Weights of a small transformer language model.
Size: 10 layers, 2 heads of 64, MLP 640 tanh GELU, vocabulary 1976, 3.38M parameters.
Each number is 500 + 50 x the weight over its row's rms, rounded and kept within 0 to 999. Layers, rows and columns count from 0. Numbers have three digits each. The size before them is the row's rms in percent of the matrix's.

# down: layer 3 MLP down (transposed), 640x160, rms 0.0749, rows 471-490, columns 0-159
# up: layer 3 MLP up, 640x160, rms 0.0749, rows 472-491, columns 0-159
down471 116:428443484513555520571547498502573435512505648537430451482467567520471504449538455460526529490509454462510541465481561552440502504546641459463445496432532425432336486479419493463488539488534519524543509523576501494424453440479567541525556519477455516506453504441555545518469398491517451459531529443449460518472392453637561441479456439503462461546493488507522472489520473526444530519542510453540444480434490571547624485511558556542457475526503637497503495443558569426465477526584524
up472 106:520452557508601479480528507486434442541499479486595511476403483453461558514572442526553501576454527488466463596467489495466526496413550547510478509511459507407442399403488566448528484558476551502495557447540537533484433506457528527514425549477554438501506555546447523501454433475492594500526432590465591479500479473596544518466521590450532457487620523460493478507465443490435537472586553688515396529398486445500518448479511500493482491436526588445556512452548526528481560463426523
down472 113:458468557569553456523478499499569500487455531505549529463507518434546537410524457540481453464511521474486604448554492338496532485534397447534504550573485485437478573442405622484511571500481632505505503558492535424543548475470584530492440455475457471548408530435527549505442574481480505521472435502477474476472499645553453485507568430566507513535481515437468480511594465507539415587488519412459599521456465488522559442526471462453525472535372564466509551548465514472495433514527492
up473 093:506540612510481515572495495513425540533438483480528558386531512453535503491514562435586528506489431464473538461541454597493474466503510527431593577561564533473460501448600582415485492461446447520421446446455423505489495473493380547419531591519562423502510547498579439567550584473503471495460468504552507430452526454483506416540539539533554480465437496563474465493495463542640550452445566537583520455518503529469466564478526468464538523514519545446512521499483377445428580522462578
down473 090:547483504521499486485596501532556492487634546536461448528485548536315481414501603547508465535468502454465379519556535458493517464520547526458550510509563494584503513538520442537555552473482465603492441507584527487464594569393524466502519594511511505466532506531420554503519448556409504494572527471525504552529502547494455571437381471458420494496543492459513546407587507463528484419481499411516480515507444442556525461409548514544452465517474538491445459411490548513492472583460426
up474 069:509459447458559454551519471495458501426527570470447450476468559484482536486460504520505481512531446559451502576540542532510471566441521551570506400412554567576579429405595596596495418452527509383543457540532492562524502599485544583488498606507482450552467477486520525426587484459458519511469515443498462563553459529463538493517460566518429470439483579450477481622598479532426469598559522505443547460457465455464445422507488492481556462515543498509463405499517558391540526514481488
down474 058:590582523504493599510473521524471409496534518526549485482474543455501428525464425485508488471598489489419418666566459460500478419534510535557546582600536579488414485488448493527430452489535469555423501497518544432507506478605534503490446467510387546467537477425537433491442471489507535446423498546479477580535510505498586415450484410549542516516494530496421526503412574478532440437539439506483542512487468493535458635510547545493482471424482531465471538428441438472532462480580429
up475 066:475523436500557465492492413428553459495503556516459454500467428606540458561576507435522522518460532579535465443461465478541579401480523518486503467395500526524510601531433518478420513584472586454485545404483472434544559527470487510487600479613558442484503513418587493466597530489434550493540599506540400497444488548473618451506455464476453501475590514441477541503507479497538513573475448534453522503485461479536560491615615483611470434522525491455465528421541553498545480482498479
down475 065:566529489415467489454502461519513531465538570445533509525521597511466559539475541491395488541553577544498573552601461454483401498553449551491550457505434514437504484529497540563529519508535497508481469386476551555572445528605524535467398544449528501470533531479506470504455594506476421462501367433496475576580539623497484501467491477586558517528524427460471438542477510381466515533509540541517593520589448523510469460515449512476486512548410382472481540450502389510474462460584457
up476 106:459596535499469477502446546548476497517533479474448542555512535540545556514520532470447492462428478427503549449514446522507581516407479502547475453551431594463506529562419530605469497480543554462461624539489535467571519550416468587434588539551477382497463525454553522479503515504531475449573475455481523620472571416546490510436401531501481530478539526468483484438427569496476520523465419540539502612644507437483475468505501476544507497499485457579475438373475598551440441493502528
down476 104:451505469427500526516527462545470527437576449528502529424467577479481548414504579490537497515507462484524569530505392539594525466491487424507492539521571556437529417527536436474511565474581493524449545491466515481542473484611424531419459512489451512357493359476529504593560508573476509534513553424516505574506515360428467490584533499592491457526497518501478549568533462498498516420466498483586499565454614598518534467474511447530569450481487493496528554406486545431497416529459462
up477 103:533488474574500462604535527504560511534379501466534483550528456443359572513506474476448434466568544497511527508508414423493486410534442480503471514623509492521466494552440432462547489522494576539467466445490488571526477492552507491478442495571580514460532590430538488546550449478445532472535463434554478454484480489450598604562500511456482544457574523567402544440522528431487347447521568392502516593463510498511570535509542521462529580549511528441548399479497464487586484532521491
down477 105:518590544484562455407597489521471482443485473555574602448627534528533564505606473447442455503453454507499511512501445534466519450520497480553411526533599434495491535541566495536499439459520482571552503480545515488454502413392518482462535472472462487545477551475623502481432497455527494495442527526490444600451575435530499494420376455602539585528488446360478489651465451520498452479515586560541436424478459476454508490526547470474509541511524507484541497444530471518540491527490492
up478 100:439411460454603462504485442501500523577473526506466615549425508557505515358465482428539604462515567585444511521512451522530433533427466487438514494493554515455527495485572435483442597466569520526546528492534467629497536484550466518420552467491477532476481515547569570534509432497549494474516553445578607530494474472517514428544501479406435554507493539586498516499426409525513399480519567517532455477496501454482529509585461447488471519595534490534587509403414488453544465438429543
down478 094:550538450550501562491417465566516452502526543493575536482498516546494523491481515473524547547534431405438434467462488539472510467515549491427567391448480572464483446457453419504527483507566586583530427457516518459415479531501505460512508483452570573417525488413503581481455539472560438520478419462440481462507522644538503556428555517474491456469609472465497550453459480545480488417468550568466508493451513518453608561462606625552449397494527472468504482516482513540499549447572629
up479 117:579511538411530517441570555383505424528467582489432477463500465476546450547477476554559529537546617482455537451527595477544505522523458437510532418608566474517479499495430511514443493569446486471462589420510545503451393469519518535460496484465527491462422474512475555590524504456490475500598555479533490506534462537480436461493531513473390469537498603541502545511560547521502434596447492509540487517560489566594333541502557476507431501476531522542530571480431513440475411414543541
down479 114:482474380456473452428499541509502483543439504563522409510542475475601526499540532542452501613517570562411489500389468584485580520463531407555493502430470407525482564598519524594488498508475615496439594492515482451539488538461570529465517447433534602442596478466528496474487463537528437490502463447519571509473502507478489537432397446488436495542464521379427475548455447528571498557522553574524466555464467537459451465518513542430495563539513477478549507498425523505564588550439534
up480 116:517438412477431584494542366592490570470452520429548490482502539456504513503480509508500433533537559499572510432503495508469560507486557447548570582600488554458545487545473535531421512526452513556527481595483507469406533495483435464469451389560497553623472562456596475469531442475635491501551429444513494485432457522503574426442516506446495491546450494512542530472487522433452575566496468557459480485537599552482499462604572432469469509493587509431550465580444531466457475548477552
down480 110:508464587525484536446406543455476523521430530561492385529460475564528434434529526503548487532511602510487582504444508574464490541520562559425490397416539490466493381523493466515513494424532552473491536466596599434581557412498583408511434488506514525555535553530453536466433523424497534586411369484557490559581421484427568439488491522565489500542588487468475520496502504509535445505410541454484561552529555504487479477587486525527459524534462573525520515460443459500489551448440459
up481 094:528435462523473475620394509447523425445426508593569475549524422442485437495454471509455575561495494387468531556428459530502473504551417430516552552495397525499555436541460445578664490442552533536491482535536445417472541596459492479491579490425465527466548377465533506511543578404510509426485508571449516474456533480467476517565452522458567455471467467558533514564554551504532466573469470473458560520529453497477616509495476538560463538527477562543544494535469515433532499519515515
down481 094:505528447558536545448510548491497495492578423473558446465430534536454595547530581500606447537481495571502493494454606484537525513594570562471440522574529531488495521485495577515426475576468496510464545504525494542464531501598507468436350552528548522534525534515457477493379469519415415508504506479515447445475554506459443483456485538474490561463454487501409535448387474505530507462440503574501576502457535448405408485372556399501550472540488518549529483495618456597500498473523557
up482 088:496507560548520482595574530535541540421527379453607543406557501408489501584464448397443571493471456473467495424544479560438477472523470469466442509437448466450454527503495541493503508474411558567535459451503433517523555498509496477410524464590553541448528502496521495438496468514437453476525613425531586541507532537517549398463572434409537486570503512470586534493457461515443513569424547548500637540540531491462433428493413531595522482483506491558510528580438530462493482483507526
down482 083:483478433527476593471524484505504413597566598485417493436492535510417568464468524582500456517494463472526500487529500468444426493468550529498594520607517573516482503596512421476532506532548416537507544561515564508483551473369530446504509539490502490551608491510516483384466535381533562554534562484466445450503451561508548455458430555475393503427487566468435431490525531505552508483551473425542484426400469480507501427442513470524516524540448575552553477431564403549488519428451533
up483 094:500543494455650457542506515498493495437514543528512496499541429527378546573428496402512512480486462492431497442548436493397500478524663544474484520499501565413413491482565505452395527566456481475489516465529524521487437550574528540481479507457531586437512498555509504493453499403548479553524562440536492482476475478519554526489519466503439498413609491508433490422513559529467600404456499383461454537435547598495551511566527460517467458450501477610493529553548481442402511477498515
down483 090:501501578445442485514486505594522435543599473445506466555387473455596568336542526487448367465464462499485579538526475398548456526460469506556475539506515476547494532488578480524403527425493468510440587526463512527448531572518548489560527512541534446611469519448476547433493469542581549516434521487479603458526455541464511469453511503456521482570399508522512482491408464507542590486574466474546530539490586518602560483426503537480471466444522550455511396444466482537515473525496554
up484 105:474497624538543531472474513459412485493531470388513451421489502540539419518548537436445440504548513512490559559514500546482519525495560412428462609540506565440506520449531451470506484504434558514527487577472448406453547539453506469572510502483545610572412545505538492573509524536456493546471509479444534491506464523390554593445580402519498469507471539552578501438435547529525534462435447486579433501501496552389455473485570454586465388547560519463539476476411444565543414493470525
down484 118:489565474558510472488451579483490526549499508533447419480426495477508560396571484551515490568457448506469514544418574398445469480502453477521460551498465491498492364449434515480506562489442556597443479576520584464487572455528559486473449553557518487541498514464501549451571563475471481502465573545490506472560507505507520460500469500427600454409594496361465440478530418524427502487477463436522423514470444543563526564581502590522507516526508515396519613454549402576544484477547565
up485 095:455560461456545426506468543529518538510533480411536480503432450427439531622508539473380516544481517503497475501458559505503498478414445498456577537508534487512517511578503530508421410480465480582551470443397506503498485475577507493442504531516515461430497431483488380623562507439562363555490517507493512459539524563478468475521598595388447541486514470591557591420439523450554581454540537471464435568496514480440537540521489506580477480488444401495475537428441444495475488560528502
down485 094:519484455495500535501480545531425541458484533550473593501521552510403443527563472580499446520485451535458533502491477505598481436437503521422508513529559447536520449537524398553428508509552551581479500567524516478494494529389473491490553512461506503499519463571549474475435475542567581554462506465555545547420584392523522487421336458501486587493604494530524507473474492404500573460504560490518497478481453433523515405477527537439514541548447533502476313495515497618488520413433521
up486 101:463496498544449454562519549533581492417516486553533507464539410423474447580469470488430411491498461491420491494502542501427567479530414497491503544516435525480541585507575529432555513464530477597503437446588509581456550594428518478603459482411493476459506498453498462618434515407484497447529504535421502428452508473525488522511659513437437393580402511430496552540532593533571506532509558517506488482516494524448491585442482492488484586471509486511550564484580538434479458501518538
down486 104:501494531496518526499506487459522461591478481449463525468511512546544486440490597482541554490565540544444507477377560538529457537479458554477476391544528489514523460432579446528498470405480584500570603613515584493586544440535599460438512562523493481616515546428425485455530513494505497512519465391549503415478428420462563567502476537519438541513495458463512472470471445360504455430445447527563548476519452499509514491529538519612614535501464509519468435542505429565575480444443526
up487 094:536467412492494426512484478523440510466486488472527491406537585482499583499455436527525498473442554507415463553591563556498558448474423504459422522481444522478548517466531578573490418527584444508608560448510521444461466426455519545456486509546443515532579458467501457461432477449581447579438493461475547440471491487566567403490514542526545455460520592459558446507475538521507372602420509414550499534550411570559519414536520429562431495529466557524491498507467529598534517532579506
down487 103:436451468469525504496558511560556468495471479501540564462373580601583501517533471503479463442538464540489576490423455478546434490488504534497491460542458478530504437491551490504463538517528502460427502541505526491528521442483605406443518453434464555589553502519444452415433427487533545466497511510545520483510514499501534464449544470521468560554377487513569540491586391480563534525454405460583544444508557416551514442682549521514473562547504524458613559464495414507509417470419463
up488 091:504409552461513443459545510477527492571554546460560410480523500473525492451430432545526489502494466543563616500475563587595459446418498492488526517482499504433414494470532475456500487593535484464559528547435538519413459574499499438507500410519492471463583448477553487566527524532339506436500588587540478513403501509490511539504571499471431464552471578542595442517558511416507621547510510421533508478552469489534488510445504467557421448457387414457543476535445493474531496571556454
down488 087:509628551477511511462524486555511609445577440379531460513459550529579443502415521424516524416447396475493580441638567585463490449535510496532515425504497501486507547536493594479440533454573508538489504535548480473536382462620433513558534548501399420538524558477481467598472406516500476445466553524462493506545423458435500487509503465507528489491477482447554515558460466549485620516383489542504497472524564553456509511522472569530530438513538513488458409500569521505509481477487490
up489 080:418418473445487475502516570395471508545544468563443414481520489610550507493526471509505584453452507450553370509515380515545521565506509467522557500492608508422471550483516564461460488554545461470505494522514451484564526579401505492439614424570490533533499537593532609423602452511491435526449451516472562437551442554521458495552434418450580475424575522526519518468499425531534549535492504581529468519507480571400481454539546452541473508483408482469462525453455558490485505508527474
down489 088:497522480519446566578598534551418449533453525472650505552508500430606470412456430438504589452556581500478449543450375391479477504445466420557510498473560484510444493511447481526511474517444489530429502478496517603531448449527494491430484482443459505559513533487470464471464405520559432541465437527499396552516548551524407571584534457511487466538545566502486522525539525575496536434523535519610524524491442501515561513556492499507577555442448529590457438476495579477537497506401518
up490 110:515470457408536515358414460525491468502480433601535515499511485454523550544498489448489515393583532469518537585460519513406492574449459546492480502382524575556476576550569556515489472528489482567522581448411475556557464440534612465442475443565525476469496528574507412537544536441652471484474474554535513440481496527548495480514481544451517476428479608482538536639429475515540491502521478441459510499437470557525568494450498483445622549443449521481518463503442564506496496512502486
down490 106:556470497572594414498464450516542498517543446503540521420623500424480491486476497501578449474380470493525461540408547460624501616487424510416460528439442509552474500529445520451460530461585472477538500499460446529491481406469481631567489495459481486573518496482542478553543579574438582602505494633589494436488505459516516507547481500418555478448492526499456551454431580524470420505439527474509553500548500459569526477468520414555497483405553508553541511498512476462559440492497527
up491 100:544574546474505527457503550508530485516476498411547451433558541476393460492526507493562377419537458574435506539547408430496561459435491508434528498501569568452511482493535537459582553533493585543467514500509542493413569484402458500530588577513494454535527498379534463490540552478482482484586503481510631419479517493553478512523472508507569526418504592421575594506496574481471535527514409472466459434478525532471397440503461507572564498525467525547543567522587486465528428440567432